config.yaml
vocab_size: 3176
norm_place: "pre"
norm_eps: 1e-06
rope_theta: 10000.0
tie_word_embeddings: false
init_mimetic: 0.5
optimizer: "muon_variant"
learning_rate: 0.013
lr_mult_down: 3.0
final_lr_fraction: 0.0
batch_tokens: [32768, 65536, 131072]
train_tokens: 706500000
dataset: "wikipedia_en"
Each number is 200 + 30 x the weight over its row's rms, rounded and kept within 0 to 999. Layers, rows and columns count from 0. The size before them is the row's rms in percent of the matrix's.

# layer 7 attention output (transposed), 224x224, rms 0.277, rows 28-30,60-62,92-94,124-126,156-158,188-190,219-222, columns 168-223
109,199,191,188,140,262,224,177,171,190,211,166,202,225,171,198,143,202,179,186,202,200,225,200,247,188,186,196,203,191,200,190,212,218,259,207,145,195,212,226,215,183,203,185,224,197,256,252,204,151,185,255,193,175,225,186,235
103,207,185,161,139,160,194,168,213,229,206,175,205,177,203,185,208,219,198,226,174,203,170,204,180,194,175,220,247,215,249,164,196,214,205,197,227,221,222,235,168,232,138,151,177,207,194,215,171,187,208,174,133,223,142,202,145
093,185,224,223,204,179,192,164,177,130,183,205,179,201,247,186,224,201,165,161,191,249,201,228,175,232,184,250,213,198,253,215,218,213,192,233,219,178,204,220,212,223,171,210,203,191,201,189,229,193,137,146,174,193,179,179,230
109,213,207,237,161,192,218,203,204,257,179,184,175,182,209,188,229,242,127,221,203,218,229,193,184,199,172,255,183,180,183,142,174,226,212,181,200,194,139,172,218,190,197,217,214,221,227,178,193,216,215,215,150,161,203,170,165
107,151,213,194,156,174,209,282,189,175,252,195,179,179,198,240,249,180,213,139,167,189,227,206,159,233,220,224,215,146,227,251,227,180,211,158,181,130,157,209,239,215,220,211,181,216,174,203,200,187,243,204,232,226,211,182,177
117,199,183,171,191,218,208,193,192,224,213,255,231,203,208,172,139,200,188,236,227,113,208,211,239,214,186,131,198,242,150,181,150,199,235,165,175,206,233,196,167,157,179,180,222,159,213,238,218,190,220,198,181,185,229,268,253
117,188,199,162,207,201,191,264,228,185,186,223,189,174,250,230,231,189,190,232,218,139,190,216,181,204,167,120,192,174,191,266,156,194,219,203,180,184,186,217,188,217,212,193,205,182,214,216,180,180,198,203,153,283,190,204,200
114,163,229,206,214,257,173,219,241,229,190,206,182,172,187,168,189,214,140,127,215,214,167,156,258,135,163,207,212,240,226,184,155,198,177,183,232,207,167,213,246,216,226,212,214,194,224,182,219,206,179,161,208,159,188,187,232
105,196,154,269,233,237,180,169,221,182,225,236,159,217,173,231,209,191,215,169,219,245,235,190,145,230,174,184,238,202,189,233,195,147,193,244,201,133,171,159,203,223,195,245,181,201,188,222,216,162,223,166,233,191,136,248,119
101,213,176,274,161,195,227,205,185,178,172,216,196,157,184,214,230,253,181,197,188,287,181,152,210,181,176,228,211,216,202,174,211,179,193,231,204,199,219,188,189,178,196,183,175,166,181,154,233,206,178,195,243,182,200,199,202
088,165,226,214,190,229,199,189,226,138,169,169,186,218,177,212,214,144,235,202,218,227,162,160,154,191,260,232,271,150,209,236,238,178,256,197,180,222,170,197,188,248,260,189,225,178,176,203,199,210,185,231,211,237,194,157,203
093,197,198,182,122,170,196,197,225,251,212,193,217,191,204,162,152,184,213,262,256,140,183,210,226,163,207,180,234,176,178,251,176,264,117,181,181,231,246,282,230,193,161,194,199,152,198,229,208,235,184,229,193,154,211,213,247
102,212,202,235,201,198,246,191,184,175,199,180,227,231,168,165,194,166,249,241,170,188,187,195,231,219,201,195,214,239,133,189,213,230,202,177,161,243,187,199,234,134,171,241,177,225,219,225,202,229,154,262,219,146,229,170,235
120,256,179,216,185,145,224,179,214,157,187,195,197,219,264,239,153,157,218,292,192,183,227,261,120,266,202,209,183,184,204,153,233,250,194,174,193,211,244,162,169,171,120,177,229,181,194,136,193,171,211,209,177,230,200,228,175
104,189,180,197,198,208,185,216,185,189,143,149,215,206,264,197,253,201,193,197,179,154,204,162,207,186,208,176,151,179,200,151,186,206,239,167,156,205,217,165,152,230,182,168,223,245,177,176,236,257,194,216,186,191,220,197,259
078,179,194,187,240,180,168,233,189,208,245,177,202,232,262,188,230,227,174,148,166,250,209,234,138,190,172,193,164,174,164,203,190,202,175,163,214,188,198,165,229,186,221,198,188,256,219,213,199,230,214,188,163,227,167,207,155
094,199,175,210,218,216,259,230,184,203,174,177,195,213,211,150,226,231,240,173,214,180,211,205,186,183,206,163,198,217,184,181,154,184,175,176,224,182,154,249,226,266,237,174,227,211,184,213,218,211,188,167,220,226,180,165,175
108,232,185,211,171,204,163,226,198,123,249,190,151,154,206,202,219,169,242,186,218,246,258,208,139,183,191,176,195,198,143,232,222,180,172,155,189,219,177,223,216,261,150,126,194,225,241,204,243,220,198,189,227,213,144,233,207
101,201,132,182,222,269,174,199,208,189,168,156,211,164,212,187,166,177,215,224,196,208,246,189,223,220,221,127,202,217,206,182,166,190,195,192,188,163,215,233,216,170,212,256,173,186,176,176,193,172,166,180,237,183,164,245,190
113,168,143,223,230,238,165,224,216,171,183,164,212,190,181,207,202,190,181,164,144,222,224,198,191,113,203,221,211,227,215,190,189,191,165,208,204,188,246,109,198,221,238,195,196,190,149,235,215,192,199,162,166,218,259,221,211
090,191,222,186,208,160,226,217,274,203,224,155,185,231,222,237,220,180,197,172,187,202,168,216,156,248,191,183,225,165,152,191,223,164,224,160,186,243,221,186,199,212,193,211,159,249,227,188,220,225,202,256,178,203,168,194,204
110,213,191,202,153,221,200,235,212,202,195,174,191,209,213,171,152,212,160,245,209,144,160,198,275,267,204,164,191,201,183,285,240,227,153,169,205,226,279,262,166,187,175,198,180,235,193,232,203,196,180,189,197,195,258,251,254
# layer 7 attention value, 32x224, rms 0.15, rows 28-30, columns 168-223
109,180,232,257,168,199,235,160,180,199,242,175,213,192,200,221,165,201,176,203,189,212,217,198,186,198,189,251,240,243,188,133,231,174,187,162,175,189,207,177,207,162,195,212,188,217,160,226,193,195,169,196,219,157,252,155,219
104,246,219,226,199,158,201,185,194,163,221,167,218,220,235,239,184,165,223,248,199,228,203,238,142,243,219,195,201,146,171,207,236,211,210,180,169,229,148,151,212,190,176,179,205,226,182,178,207,210,243,207,199,233,172,217,136
107,191,236,200,176,186,206,236,209,190,188,195,217,183,238,161,157,226,195,206,214,135,266,180,202,238,198,205,192,187,188,174,167,246,174,159,193,207,251,207,220,210,144,130,204,226,174,169,240,240,206,199,196,130,221,229,257